Part of a small language model's weights.
Architecture: LayerNorm before each block, biases, tied embeddings.
Training: a variant of Adam for these matrices, 475M tokens, 7253 steps.
Each number is 500 + 25 x the weight over its row's rms, rounded and kept within 0 to 999. Layers, rows and columns count from 0. Numbers have three digits each. The size before them is the row's rms in percent of the matrix's.

# layer 3 MLP down, 320x1280, rms 0.0609, rows 213-253, columns 800-959
100:508503493459510481521516489536499447483480510457459493484524504512489508492511529501493496480518524500503486529497497475485503527526530500458486494528517524483482477535498491495493461462502516472452448486497429508504494480471515473499496497467532538529482511499518488509483501447533528510493513483486513489509493544482503529502525506518449506502474501451487457521473509457484463517502465429519493491503485505506491528515456435456494474480508475503499484520505528459487477512496491
102:539489484491541465517448513527502535512513487490451534456502508514529520522505508476455504475490470523491510512451488442519509472511504514445455501462522516467531470470470519562504535511478528502474459513479513487543460528447506485504488501492488457507523485486475489453484492482511522502515504526516522468465492530470489446503522524498522470516522537508470509498447496466496517504472509469490497497443502504527477503515495458485475465494483458494513530516500463516469480534512469
101:499491472504518546511473524550486469594505492516521455495474478497516483523537510514509497518519489463494509473478462507454552505469505481509487488494518518482513525481479528472454528491526509467515509513470474531446475500536443517530495509508481518515527487473478465549461517469503479481484503482473503492475445504485516497494487512501563528449520480472504504459549521510478522497490493505494500482443473500475493495485491504554513494485468439504503473488516475503488481516486492
102:532536458455464487495510437516491499491531522519552476545486497498442463528472498499509504523513496493530494510454493533433518468535518512436502490495516492509493513487487514490480548482498489542507511490485506514478500521482513532475504481550480530483471480513474519492504498458515519464474501475531496450465555532490506456511493485474485490487484534482475483528483507511502486512467487526514464552474506475510476501521492484444473464500467492494511541476503536499514522504525426
094:488471480476476497514506502505492482513485509508467523517489485491509499494500514516496487502478518540505499476525530494530520520518520516502477487464517525485513519505490507530468476524517524540520485476513518538476509515476532479482527498499455523525475497508537509491499505532446476502437506508482497507527576510470538477500524469518492497517514484510515458504548526507500500487505481532499491430495514516576514526449489461525481543542529475500479569487511503459500454529527472
102:492530499467500502538505454490493472565506548482545478486478519517499494527503518471489484465512532496471527458498429473463496507474492505487520512516521491497539516547490504499452514519538526440490500503494467501486477494491439499505477528439526512499547522466474513482506526492511506518528506524498491461475476470485539538452505554519475526449485476495513503442498499467529550473509481548465562486492520509473512465500526515499502499510480458455516519478505544519523478515428483
102:527499497430555507516493459521500511511514504478489524466500524533509498502508510444488496452522496469486493478427459522493491475491489512471485539515477509475497511499502481498511510535500543499464476490542477527512491507465473497538494504509477452534486454467520546480513489506508464521517508512487472461511527500478504488472521514503518514480523556502503500468503519475509526503559529509467516522482527517496492472504531482502491460476551505508485477523478500523476507539464504
102:446479458485460497503488503474484486506483510476487476501495481513533485511492500439501453486521515515508490497477508500466498503509473496462485491479471488487507460504486477487532534535471498519505477477512483504468503518492493487512486508481532518467526507504484518468536524495478534498486512544503507475497482515429487494461526483538475471488532520495522517504521503516551515484525515472487539500528514480488509466492523447480478450511523396495475457485501488523484474521493506
106:509487466464554491539490521470458492505492494537450528515520524526522480494508488492486494428497494485515514532477474512493493497487491481469522526494492552518500481493495485511534545534509509504508493496494507504505516534488479480531510493526525508488486502529559513513507503522466518505484496486526518505500507512471472482505514489523473476494522514502528479482515509516509510507495501504508504502514514504479477500471493566468502495525485466508510539489495474502482502518507513
098:509467494494498521500503530507488508523503468517509548512492515504489516484488511504510488508506548480465463520512468498474502483477515547492513532468514480505467490523499460504515506500518515503512483532480574523510478462497494463493492507491524470479503497479555497472453468490532492529501489496490513483513549469471557449517526510498456496483529521547537510500561511467503498479504461498503516471473472501471491506514491537483531549516517517496505498456521505492526536523522507
098:501521520519475486506483474513488499568505508514493438491493506499484506507508512496480481485544531527532489489543478445463508504481448522526486513507505461512512528465483521448514482467492494469482478489494495531467480520471468499512511483527525514503480500525516479504501481435531499507525528466499493485504552483529528501509496471472464506495536483461507475474500498482482481508548522477482525517470509516506462500491490508518518502525494483469510585517489510478493494507484474
108:482475492533490529494506469485527476441507463468417449500513529474501464459518508498506482496520505509493525521455484444467517512546506512506454496539500505498498500520492513523495495486464524503493492481510481435503498515465475495528499501547476486475504513530483470521464481479488530492492521442540523488503504545559496461493463529513480476509485468479484515454477511499487501509487523522509516514511496502542518500481477450501547477529461459495534486527545516524510449492463463
097:508503504517547450454511493475496494562476511505473528457520508460512504497553521503517470499527492516481514520530486457459499530490465513479515497490525501522502507493496526543468484549461495461465540497490502512506524518487510506484485463435560529538553504500524492401500502483476515497504492482538496458481520471491493437501525531549473495442524516487493470499473536493494447499487533541489527528510485576490466497476512536491493449501501485545498488503516460463520519500530483
090:470487553490533516510548531524475479506489472500458453514497552480477530459546522485521516501467469520521485410513458523526499487456489485459519545538502434500505505481498510541549508500494569449501502464500508512455465484517541509549509475471498528502494497546527520493438525503503503531510502520528458514523499494488530503496483556524498496489498556519472510531513482479486507455487472443494525505529487525468495504544502481526527530496461518560496482521501546509560462493520508
090:506503492525534525500495506527507484490489531487507480505516538456499513494481488539520460516513509449492506532481470538525483499491505509532481506530535482469506504525499490514504497552522507495525527488513504491550554535451533489532504497551436546459537488463491494479476462530521466519495487507554505519528515561520465443514450523506530485515484509541515469539487519553535537468493480526498481471540508460516490513480506422485469545495466466484507526485533470517504494465486513
095:481501512537524511475491537489491483425501493485538470524500497507500508477491519509519496501496529471468505539526466527522467535501527528520486511500515490521483521488509487493483476515439490492480474547491536552516500514525481488540511508498484493495520465504463520499498509503502467504482537513538486511505484478511496495505491503514552519528468473499462483479518517477497550516517484533509503521528490525463516470518447444521478557489519479540497532459533455500521500474474529
098:472461502507525534491494490484490498495514481491508458471541490545488463501556486502492481508496507469473514507517502510509528478495482493501495467492519521557537482506489509520458472483514528472480525503516502519499524473476491482437525570503502471474506528490493506511490463504525515542508497455499479533477433497484501430469463482465548553468512502527504498486521483518509484507521516496514511465476503521474465454470506442526537516505509459515509480484530462476466501480468468
100:532501489517487542500492440513505585506488487488474504489482512475550479519554463505500467483521468511438515453537490498502503481509509453491463519485515520534471544468490483544491496489515481532490443497492538483497489540480477549496501491481460518502493509514438506483530480481519492463513508545493502483477474501496469542508508521503539495526468525525524459463508498486471548471480502500505497461484488489514491556523480453507523478481517436527494516504538504477497509486493515
109:497502521512482494496522541492435484512513496474433431542537498542510509514558505469518497468537541549462459497506478451508538503499500490434473520498451509481535513459487520500501502525521475487503496473491469518490497518537491492541498446499517477552520535489495521486532482499526524521516543495514485514520462446475505542498515494530505507493519516474485486476480437479499463499508514507499467529489482517508503510502449541480532474496461469509476503507491469521482470525481507
101:512507481524527527498500543456488461513535505569491487531518490538500549472482507520494519503463518487490499517495508511435480518488491475503482497490533531503515509493507444482518511451516520507551486492500501494511486488520508479485487465491538500490543475484504465527495499533465527489493508521503503517526453491512554517526452543506503433493534491506508505515460472540495469496481529527503508443545502515530514521515514529506486550504507493502510536473481445519511499534508544
095:503485513530483504493517522544491507459531521478433510540525524523503538472479494572479487493476500463510522488508497479541504519467510471519486541479519483484476487506494517477470510531521528536485535498478525517491508508502476480504480514475475521504487528478500490458489512484513521475484444515452510527558472495521516485514492539446512509513474486469479490488470514527511505511514461497518494528462523485500549440448517521510511575496482463513514537435495465509481496581511498
100:458497495469534487492487504499515497445528464504544528501495468479495488505479465486546499509528490455496447481489502509536484498507483514507543473472475471505508461488497479490537507472509510543517507494480461531521516470512524506496498480520488431510508520472503528529488485551485518500502487559509527501528499505501483481517459505497466499488561501453485531535528492516541513524510483523499459533534480472491461524501515538457534524490505521481488480517504491501516486499520477
095:465479497497505512508508483440495475431481476522535487554488511470473455484501497514505523482491506505541481525492551458474484549536505459488476506504529440490572512530489478562509483525506467498517530492495554479526496517518512457465517469471525516504516490487451502511505476514506494524500488464514488441523439548556523533451537497487522496483478512511506518502524556513500511497496507514493483499513509488503512484497540506529447453468497475544531473519491508523510507482488515
099:491518506497478470508475450469462485521506554504546513534503466507494475507495480483506516476492548501488505536458418493542524503543455500484479507530483520497514523484506477492538467519516487450490485517477506482505495498521494518533506533486525491508494483523517497483509519514505507476518533521499494472499536550478504479484505483501470495459504487478522492507467478443513513481494544475475486479505509485494498517452526509453484537504523480497475488505494458526488511450507499
100:482521493512521520487516586454510510501521501509520474502480477497494474510494510544516500506507534461512495520548484495471512476509507500486529548492532535529541507471514506489504472511493506500512473487470519501510508477519509553486566496484497483485492491474493481456491512508493518478551505476470519520500512496543537524529511480520497528521530495485488512511555550512495470516490560479493454551520511466494459535487498440508471454491459541494489499520508496514498523502532547
094:526530482464478463501510528534468496474552468515511489486482485519533466468518509478527491498516501489511504463538488462494540503513470514532514463508497504474484416486515506509537493442513549516481468545478551490496491469492529458518506491514452472513496516518492482529521516529493504484467520534462511549494506467435550526508484498532486510507520517467478494510477526486500485528507468505518516506479511503489513510497498491511532474510478485508529548516573459486494501459529515
103:467533494509513494493483468479510500520475508476576554449501503480512454509450495481526518513504493536501496468484501543526516470506472498521521546539474505499511461467443507477497515498488492507576565517519542533516508474541531526524509525470501500457474499490472482491483500514497478488512490501483504446479476499467502508490530526508542495489482482483517497522501471559526526488516507516501472529490476460513505532496512500462478509495507541472546479498523507481479487537514461
109:463481504498551530492460502471527484484513463522463510451475513478491506526493528496532529512494503500525503455509531560463470468499449460562530500511479502507494476479517468470513516517514491520542544514470517488505529486497472526484508505475496505505475505497478512498514525502513536547518491491482513500487532532501476475526515476468548540537501460538507508498463480552530516516487521464520495544526553495497483453469514509543492537523468496526504442440508557492468516500470503
099:522482434469484499484518512505502494472521530503511473528502507469508492488513508485477504462536486535510504521484451475487525473488504498516437461507496524497516468469501492502484501521500514512476491508500481502541497559533512489485505541485517518480482518472529508483511520522495506478499509523533472484493483520504482482499492497477512479493488532463487495511496521488536527499515509523496492531524501516481477526486472488498435430511510494508464530503481471542467492477501512
100:465521529458452441492510472474451514494535503543500462489484489510489432515469489548515494481500472495498454491499505436440503497483492498505495519483527524508471471535505479482492466482541483472438498511515480491508526475484463493513524488535505520533491531515505528498549491499482477486537503501494528475497440471494568519491503484504469490480486454468463490447508490482528459537487504517496519471489515504482483492485543527525481460523523517480534499506531491446537498514468499
097:493553566469500467505502500500516495481514499490496496478475486466465528505461494454482475466525491495567482486475529497514507487511492525546525490525497511533502502508543520500510466488497511525504488460502499542484528515463512506522485492532494490455520519515505488526509477448500493489465527497526533523500511522490464483477507486509481457512467485511495445525498458531469463496500480478490526451460502482480491475535515469540486506505530529470504502517446485480500511516516484
099:507518511479523498476510577479492522454503471455530534475459489480532496488470490519497498476521483492487514495488503507533488482452495488475488543458491506507502481458493518472521506493555518469544503497510520488575544569490544522533491500496502538514489466520486496424502504503491507460484484491493526518486457458480540510511503516458490527508516482547497511521502519505544501527467506492499504520505514485520523515499490496497499470544502498457517513493512490501521477532505515
100:461485447512526436524464519463532486537536519467440513532501515488526495519496507516510485509523512466482501485487474498530535508503480485499452475509547479476493526495508486492513491465492485512470540469502527500477496502478467522505494494470496466489487522480517524496497530515499494501484514548454496451510518502500479511503461477509497488495561514488493500486528485472556498519525455475491461498518492495516485482488473491509458472506497514454543496497514539491515508477515524
100:475472427509502519505515438479490476507526449549471461500489511511468485504539480529503480509476479482495502470476514477470500493481486473516504490524481460498512434499531493530504493495476464495525513504498498518512481495524495461491485481452498485532506480463483503515471499515464471510493482459482486491503489494511462475509517502477560463496467521465458527458508469525438487504486494507532504534525496505492545482495481521527508504495479523521483519468447501471483516504478512
100:460483475449505506517520519485499502486476460465483505497508510530497515469479536478533481499481493477518509479499467499488472516506550516463455547500514522481486507453518495509506501501514523533538491521513549465527549496487532446508538516577496503516531504488484510496545493501464481476498437505516526525529493473486524445510472512469466478528492501514497510519495432513491435442506494486525546471534505473517552483529519481520512538529522510509535526484526534513502498502526493
104:496497518544505487508537505482530493518496515505552503530504492522509545492517513478507495495539513497515511514501514459514490491476533467543486502529496478494510517531492492495484522511532493520498504494486517472516522474517511492534497497500535518525514517502514468510476497505528482509514482495514495515485528443480533530538496519509451550522488523498479526504549508499491520535481538509503495480505510473461485544470503508519487542541500492488478489513482548476498514552521497
093:538527462469495508534475468539499492485512481526572562474522523494529486495473503474489471475533483544499493519498473493497497518538467492506506478496534471499485440505493536542503506477476477501504469478496505527500465481478519486472488472481524446468513486489502524529519534496464459498481533503520501442506497521487509552500519510495519505480422530544557482504531516504497527525511523481521462483495486530530474487547516506484536549468478511491490494501510512523462539544496528
105:522485505498501492489511528496497471522513538528551550486469539505519522486511491505515489502453499471507504534530482530468477498485521484494490543455496479527476517491513500446504488515564523490490541492502496539540515475525511471478528503486513499522505474523512453567533508503479492449505529490520485496487519481537500467536481537496504523449548503526538491485520565469527501545475465494506538492499526478525515483458486516588471493481502510486511484530484438508454466507517489
104:524482483490501536507507519532510511496478488511439450502548488499492515546482477479468520494477493541524458468509491485484500498465520499471504478511500527495524534494490502515530529478509497477505511505485481466474498489483457551484472510489497508498500504500483491457481480493512521494504475512472472469502434464470476501516528509474488419495500447484465475466482565511504499519499478550527534503479486498523533487492521444511499470501475460468505492519481492470519501518489548
099:529497510497507466484507522468485456453527512481515489499510529489526498506497463496489507484502493503522498519514474491513506511527500471508502505509533518495516492436465477490513510475504494480531496507454438510561511574498514508511492521506538521504513489509490488472500467467538521494495506521505523472501516506532530492525490480475466491508487545511466451507474504493474473491503503488525483498494470462513472526474511511495458517497488532479473496486522524479546519491485473
096:516499510525494474467497441499481511506494451543535493533486481493508502504490507515511519507521485502533488530511578538522501504503483483518498492534540506510500487485509534535516505539561446506512548532501478507491532563458483544532506442464474467501504512480522475504473500549486508506509507518505477472500555470513510520485489483507495523475525500503522523484505529459496490479457520496504516485444498515530482492504532520524486500483532512489538465494509541494503519509478533